config.yaml
num_hidden_layers: 10
hidden_size: 256
num_attention_heads: 4
num_key_value_heads: 4
head_dim: 64
intermediate_size: 1024
vocab_size: 12979
hidden_act: "gelu"
norm: "layernorm"
norm_place: "pre"
norm_eps: 1e-05
positions: "learned"
qk_norm: false
attn_scale: 0.125
bias: "none"
tie_word_embeddings: false
parallel_block: false
extras: ["capped logits"]
init: "normal"
init_std_qkv: 0.0314
init_std_o: 0.00703
init_std_up: 0.0314
init_std_down: 0.00352
optimizer: "soap_variant"
learning_rate: 0.0072
lr_mult_o: 0.882
beta1: 0.95
beta2: 0.95
lr_head: 0.00981
max_grad_norm: 2.0
warmup_steps: 200
schedule: "wsd"
decay_fraction: 0.945
decay_shape: "linear"
final_lr_fraction: 0.05
batch_tokens: 131072
max_seq_len: 256
doc_mask: true
train_tokens: 647600000
max_steps: 4941
dataset: "wikipedia_en"
Each number is 128 + 24 x the weight over its row's rms, rounded and kept within 0 to 255. Layers, rows and columns count from 0. The size above them is the row's rms in percent of the matrix's.

# layer 7 attention query, 256x256, rms 0.132, rows 93-117, columns 192-255
size [114 124 128 113 128 122 120 117 132 117 130 120 123 129 133 128 127 126 126 134 120 126 130 129 125]
[[106 106 101 110 156 112 131 146 150 115 127 139 162  64 141  72 176 140 145 150 112 108 127 153 140 122 128 145 164 152 121  93 142 152 117 150 127  89 148 118 140 117 186 154  92 156 126 140 139 170 144  98 107 178 139 127  84 167 108 135 123  95 103 104]
 [ 86 152 112  92 122 139 139 142 129 123  83 120 155 107  89 134 164 147 133 127 116 117 118 116 160 134 184 132 130 135 122 104 143  94 100 164 141 131 137 111 180 166 114 136 196  76 112 130  71 117 133  74 142 102 136  98 104 136 113 126 143 119 112 142]
 [114 149 104 117 153 125 105 119 161 131 113 145  79 128 111 152 110 112  87 126  98 117 160 151 164 139 125 150 142 147 122  99 116 110 102 145 112 144 130 119  89 147 134 105 164 149 109 163 107 150 125 123 139 133 120 119 101 108 168  77 165 112 133 127]
 [154  76 129 113 122 103 172 148 131 163 105 162 121 152 132 168  67 114 116  73 180 117 108 109 121 103 144 122 111  97 151 221 102 129 125 159 136 122 111  75  94 122 139 160 198 128 126 151 114 124 149  95 145 125 147 116 117 131 142 107 113 147  94 124]
 [118 137 165 133 144  96 156 134 156 164 152 106 102 113 145 137 137 131 108 138 134 146 136 158 166 154 134 143 135 148  89 128 139 146 142 153 111 149 164 144 112 128 128 131 127 163 154  71  81 124 119 108 153 133 126 127 126 126 147 114 135  82 133 120]
 [136 140 127  58 168 117 123 141 145 166 133 159 170 146 106  85 114 170 156 124 115 133 155  81 127 145 112 125 148 150 132  96 130 118 172 103 168 105 114 106 112 126 146 145 164 115 173 134 103 134 126 154 148 140 143 174 151 116  83 133 132 114 103 114]
 [125 163  96 129 149 161 159 118 134 147 129 101 113 146  99 154 138 116 143 140 104 133 142 136  78 119 118 106 127 148  76 152  91 212 114 129  98 138 118 103 175 155 149  85 119 127 100 117 155 136 162 148 125  96  90 177 160  94 134 115 167 126 112 113]
 [149  97 164 132 133 109 142 100 107 103 160  66 100 165 138 114 119 114 113 102 105 155 159 160 149 142 106 179 138 140 125 104 113  94 102 114  92 112 177 165 105 113 180 120 117 135 106 118 164 109 126  99 143 122 184 157 101 131 119 158 114 134 100 138]
 [158 101 148 125 113 125 111 160 121 125 123 121 134 117 118 153 124 115 176 160 132 124 125  93 102 178 151 157 100 127 155 153 106 111 105 135 157 136 108 156 120 109 152 193 145 126 149 161 136 118 108 133 112 168 114 126 158 156 102 102 116 108 102 116]
 [102 133 131 124 149 120 154 129  99 132  83 140 148  97 127 126 138 110 132  87  56 127 156  72 149 138 143 124 155 136 156 100  98  90 128 145 133 131 151 166 123 136 107 143 110 142 135 106 169 105 105 104 118 128 134 139 153 115 113 181 123 131 122 143]
 [145 125 108 116 165 101 132 141 152 114 108 167 101 110 155 134 123 150 102  91 151 137 131 143 177 100 148 120 124 150  98  88 108 136 147 138 119 136 115 107 146 155 172 165 124 125 125 108 123 152  93 127 133 142  97 133  64 142 166 113 144  98 144 116]
 [124 137 119 131 138 152 104 122 159 140 110 127 128 136 147 140 142  90 157 146 177 128 159 122 144 130 116 130 130 129 132 162 135 121 152 105 159 113 102 113 146 126 115 106 142 103 112 130  97 117 152 153 144  86 117 145 138 144 130  91 135  97 174 149]
 [150 149 109 156 134 160 114 100  99 118 118 124 131 140 109 124 130 130 120 159 167 139 139 123 126 162 167 121 109 183 158 168 131 130 145 176 109 155 117 159 110  92 176 112 102 169 122 158 153 135 106 129 151  98 129 137 136  78 150 141 119  93 142  77]
 [ 94 153 129 116 137 134 128 121 142 124 140 156 150  62 123 155 110 116  91 138 137 106 135 120 157 119 135 141 140 162 135 164 141 108  78  99 113 125 122 187 114 162 123 123 143 113 135 147 152 134 131 145 181 112 156 143 153 112 130 110 111 159  83 121]
 [119 137 122  95 153 122 116 179 155 142 128 138 116 105 170 142  99 110 148 141 123 133 113 139 132 107 160 114 129 156 144 124 128 147 159 135  86 134 159 114 124 146 134 117 157 120 154 118  91  80 144 168  73 151 139 138 117 132 137 120 110 169 153 144]
 [135 126 131 117 122 119 149 134 178 143 148 158 125 103 110 168 127 115 130 120 129 130  89 139 129 104 127  85 126 154 101 102 117 161 183  95 114 136 167 144 157 124 108 114 180 131 144 158 105 153 105 105  95  90 154 123 122 123 150 112 105 123  95 135]
 [153 133 114 143 111 141 125 138 158 145 173 142 149 146 145 119 124 126 125 168 109 152 142 137 130 119 134 102 143 157 134 160 108 157  91 134 150 130 134 139 104 132 117 108 108 176 150 147 133 127 163 152 120 108 184 153 111 130 113  88 121 146 114 128]
 [121 137 123  95 155 147 148 143 159 120 117  96 134 142  98  97 162 130 103 110 168 127 127 138 145 131 114 104 154 109 109 108 184 156  85 150  75 137 110  82 114 120 133 147 137 144 112 115 119 117 145 166 122  84 200 104 140 108 173 146 105 131  93 101]
 [ 61  70 144 145 127 113 128 121 111 126 140 110 118 127  88 143 158 151 112 132 148 121  70 130 128 126 138 107 141 142 105 133 135 136 106 161 113 123 128 131 130 131 123 142 162 106  96  93 115 107 145 160 116 135 137 125 132 150 109  93 106 112  96 140]
 [154 153 113 100  80 108 128 122 114 124 113 156 144 165 181 163 125 107 145 142 130 133 120 127  98 144 124 105 125 130 164 108 106 136 130 141 127 133 171 144 103 122 141 169 142 124 123 103  81 115 137 175 126  86  98 177  75  96 116 136 141 147 170 142]
 [121 108 142  97 129 161 141 140 168 118  69 140 146  96 145 112 123 174 127 128  78 109  77 113 110 123 121 123 155 110 116 119 170 161 100 140 177 132 172 131 104 161 115 102 151 146 130 144 147 127 149 117 119 137 115 166 115 120 171 137 177 164  93 133]
 [150 125 145 174 151 112 141 119 133 131  95 129  94 119 117 135 156 140 101 112 127 152 115 104  97 169 109  82 126 131 158 173 122 111 108 132 141 162 166 148 135 116 129  95 180 109 109 135 132 102 135 171 127 159  82 107 127 117 157 142 161  96 133 149]
 [137 124 118 121 160 149 135  87 115 127 109 142  99 126 140 126 126 141 111 164 106 121 167 145 141 136 122 134 166 115 122 135 125 104 147 128  97 151 102 142  99 126 147  80 134 144 128 110 111 132  94 175 200 117 151 117 161 133 122 135  95  99 130 129]
 [139 143 142  97 141 116 180  73 142  87 132 107 115 140 140 138  88 163 143 151 113 159 113 136 145 117  97 149 122  96 148 136 118 153 122 149  96 123 162 167 125 120 121 118  94 148 161 129 129 191 133 121 167 164 123 143  69 104 147 116 152  67 143 130]
 [157 154  84 107 134 165 178 120 146 115 129 116 166 114 189 126 110 110 120  98 129  86 120 119 184 168 132 149 109 123 161 105 151 129 109 126 118 146 144 117 135  99 173 159 123 131 116 161 105 112 148 115 102 129 138 136 133  89 124  93 114 119 134  76]]
# layer 7 attention key, 256x256, rms 0.132, rows 93-116, columns 192-255
size [116 116 123 112 115 121 115 115 125 119 125 115 119 120 123 126 123 124 118 130 116 122 126 121]
[[151 151 145 165 115 110 111 154 124 158 152 117 121  77 163 114 121 120  86 132 146 145 130 141 141 125 141 105 132 165 151 102 173 128 110 181 103 113 184 129 110 126 116 156 107 180  84 152 114 138 130 134 132 121 121 142 112 109  99 126 129 131  70 101]
 [133 120 109 124 121 116 119 122  51 106 121  99 127  94 142 129 111 164 114 128 146 136  62 166 100 167 107 126 145 123 151 134 150 140 143 165 153 119 105 150 135 162 157 142 122 116 134 123  93 154 103 115 167 102 113 121 113 113 141 138  95 101 127 161]
 [127 123 103 103 163 195 102 126 112  85 145 134 146 120 121 117 151 115 113 135 143 136 116 161 130 155  88 137 132 114 116 134  95 104 101 166 132 113 105 121 118 145 116 144 133 147 156  92 147 142  96 109 160 133 158 132 130  94 148 114 160 112 170 146]
 [116  94 115 132 117  86 124 143 109 168 137 143 115 124 127 146 155 125 129 109 175 116 118 140 146 126 142 147  94 110 140 119 153 185 129  91 161 167 130  96 123 158 127 123 173 158  93 106 108  69 143 125 154 130 149 110 138 122 117 120 144 127 146 150]
 [ 86 153 122 153  95  80 135 123 141 153 135 140 141 110 153 125 120 119 110 133 162 117 114 126 162 142 129 140 108 124 142 132 155 136 113 138 113 138 113 122 108  85 153 142 133 184 169 116  87 150 113 130 167 112 172 125 137 159 109 105 114 117 112 137]
 [107 144 107  95 118 139 111 168 168 149  94 158 162 136 142  89 105 103 126 131 109 138 105 134  75  92 180 184 125 122 135  94 126 115  93 139 118 114 108 166 139 128 118 138 136 160 131 102 159 123 158 122 120 131 168 129 115 126 133 151 144 155 124 149]
 [130 146  76 124 105 150 129 108  90 123 147 138 173 130 173 129 163 112 157 131 138 103 109 153  79 129 146 131 140 125 136  95 124 131 104  67 118 107 121 115  87  92 118 115 147 157 142  75 142 120 147 113 148 154  85 145 145 113  94 174 152 180 102 107]
 [143 102 148 139  93 182 115 137 147 142 122 155 115 119 125 107 180 120 126 134 118 156 119 161 124 118 143 157  65  99 109 140 110 106 113 129 115 114  82 171  54 141 120 115 135 141 127 145 170 158 147 141 139 116 161 134  85  95 104 161 134 119  89 102]
 [140 142 164  99 122 123 181 101 140 113 131 146 144 115 100 142  78 124 110 122 102  90 140  93 126 167 110 119  86 134 103 112 107  96 116 153 119 116 128  82 132 122 105 145 123 120 115 140 101  97 144 175 154 122 127  89 121 172  76  88 134 199 107 150]
 [160 114 166 141 113 176 156 107 149 123 115  84 128 129 128  98 152 131 157 128 132 131  99 125 163  95 131  70 136 139 141  89 149 114 142 159 126 126 104 141 163 147 129 120 153 144  98 106 130 132 139 136 138 114 105 151 138  77 124 150  75 130 117 132]
 [103 159 137 115 152 106 158 135 123 121  85 159 126 113 164 146 167 113 111 101 139  92 119 162 154 139 130 111 113  72 152 130 112 143 128 134 129 115  79 158 124 132 161 111 108 130  97 120 132  84 158 131 129 110  96 137 137 128 119 181 105 115 124 121]
 [152 134 105 114 130 106 107 164 142 153  88 159 118 131 136 133 143 142 169 107  83 134  90 110 120 137 114 155 126 120 132 146 130 156 107 139 173 105  94 103 119 123 105 154 141 108 105 126 107  98 113 131 128 113 136 176 105 120 114  91 120 126 120 126]
 [112 131 139 142 144 135 177 127 113 135 150 153 153 143 142 143 153  98 141 128 147 120  80 166 149 144 127  97 107 181 109 159 121 125 174 144 133 180 126 153 135 156 155 124 100 166 112 118 132  84 129 118 158 111 101 136 110 124  97 189 153 163 137 101]
 [117 128 148 125 124 150 159 126 114 105  84 117 124  94 101 128 110 160 143 141 137 130  96 117 147 186 170 115 123 134 127 133 129 115 111 158 136 139 123 128 142 203 135 184 139 106 110 132 139 122 119 116 111 126 128 142  89 139 111 129 144 132 120  89]
 [ 92 131 136 117 141 142  99 116 113 155 130 150 128 115 159  97 114 101 124 103  84 150 106 159 148 144 156 150 115 126 102  73 137 127 128 115 152 124 133 124 121  74 160 139 128 152 134 122  99 139 132 124  80 126 159 121 215 109 125 149  96 117 108 142]
 [113  88 100 112 172  87 126 150 137 104 103 163 154 113 140 147 149 138 139 132 113 106 108 130 137 133 126  74 154 157 109 127 149 130 111 116 162 167 145 129 147 122 159  96 126  97 129 134  57 161 128 137 125 123 150 116  94 113 134 148 125 125 122 118]
 [121 122 113 184 123 138  88 187 122 108 176 150 125 145 157 116 124 110 110 146 127  96 109 113 135 132 109 111 137 152 155 132 142 127 120 105 123 114 119  92  91 118 142 142 104 146 127 113 104 125 124  91 106 116 129 127 151 106  97 138 100 133 151 144]
 [122 151 142 121  99  96 122 132 144 101  94 141 152 152 108 104 179 122 134 115 160  75 129 130 129 134 120 113 121 116 108 134 152 110 126 139 137 147 139 128  98 161 140 115 141 132 113  90 109 120 126  82 109 123 124  92 148 112 142 147 134 164 109 130]
 [116 116  94 109  91 180 118 110 104 106 137 113 130  99 128 135 145 121  65 143 186  84 146 109 146 113  80 130 128 182 127  86 118 137 125 144 110 132 100 170  69  96 137 110 133 123 123 126 110 134 104 136 158 162 148 109 159 162  99 140 115 115  87 160]
 [137 133 152  93 133 139  92 179 122 146 182 163  96 172 133 158 120  86 140 140 119 132  86 137 150 114 119 108 128 123  93 128 129 157 122 177 107 159 150 113  83 126 122 155 125 117 102  91 112 145 180 133 127 134 108 151  67 126 119 157 154 153 127 123]
 [115 104 133 118 132 120  73 159 130  97 152 136 131 116  87 132 168 100 145  94 118  99 120 125 144 113 162  94 155 115 137  82 119 113 100 125 133 134 134 139 114 144  87 134 131 112 141  77 138  73  91 116 120 119 136 100 149 110 151 116 122 157 111 162]
 [124 118 137 155 106  99  88 140  90 120 131 154  91 147 145 128 184 147 134 123 106 171 107 100  80 123  88 136 147 183 131 119 103 132 138 130 170 140 132 121 119 134 134 139 126 131 107 187  71 141 137 171 123 138 127 142 142 104 130 149 151 166 135 155]
 [141 140 127 132 107 163 109 147 123 143 124 133 128 126 121 131 135 163 129 180 102 123 158 152 147 139 123  96 122 107 112 141 152 137 133 138 125 136 128 141  63 141 124 110 149 153 103 142 141 130 162 151 123 155 134 141 102 101 125 174 108  94 110 110]
 [140 161 119 133 133 106 121 129 125  85 116 120 111 128 110 132  85 140 171 124 131 120 125 129 146 130 148 127  60  80  90 170  78 119 146 117 124  96 109 133 122 117  98 145 102 112 109 116 175 155 125 114 154 114 142 118 124 106 152  84 159 130 154 121]]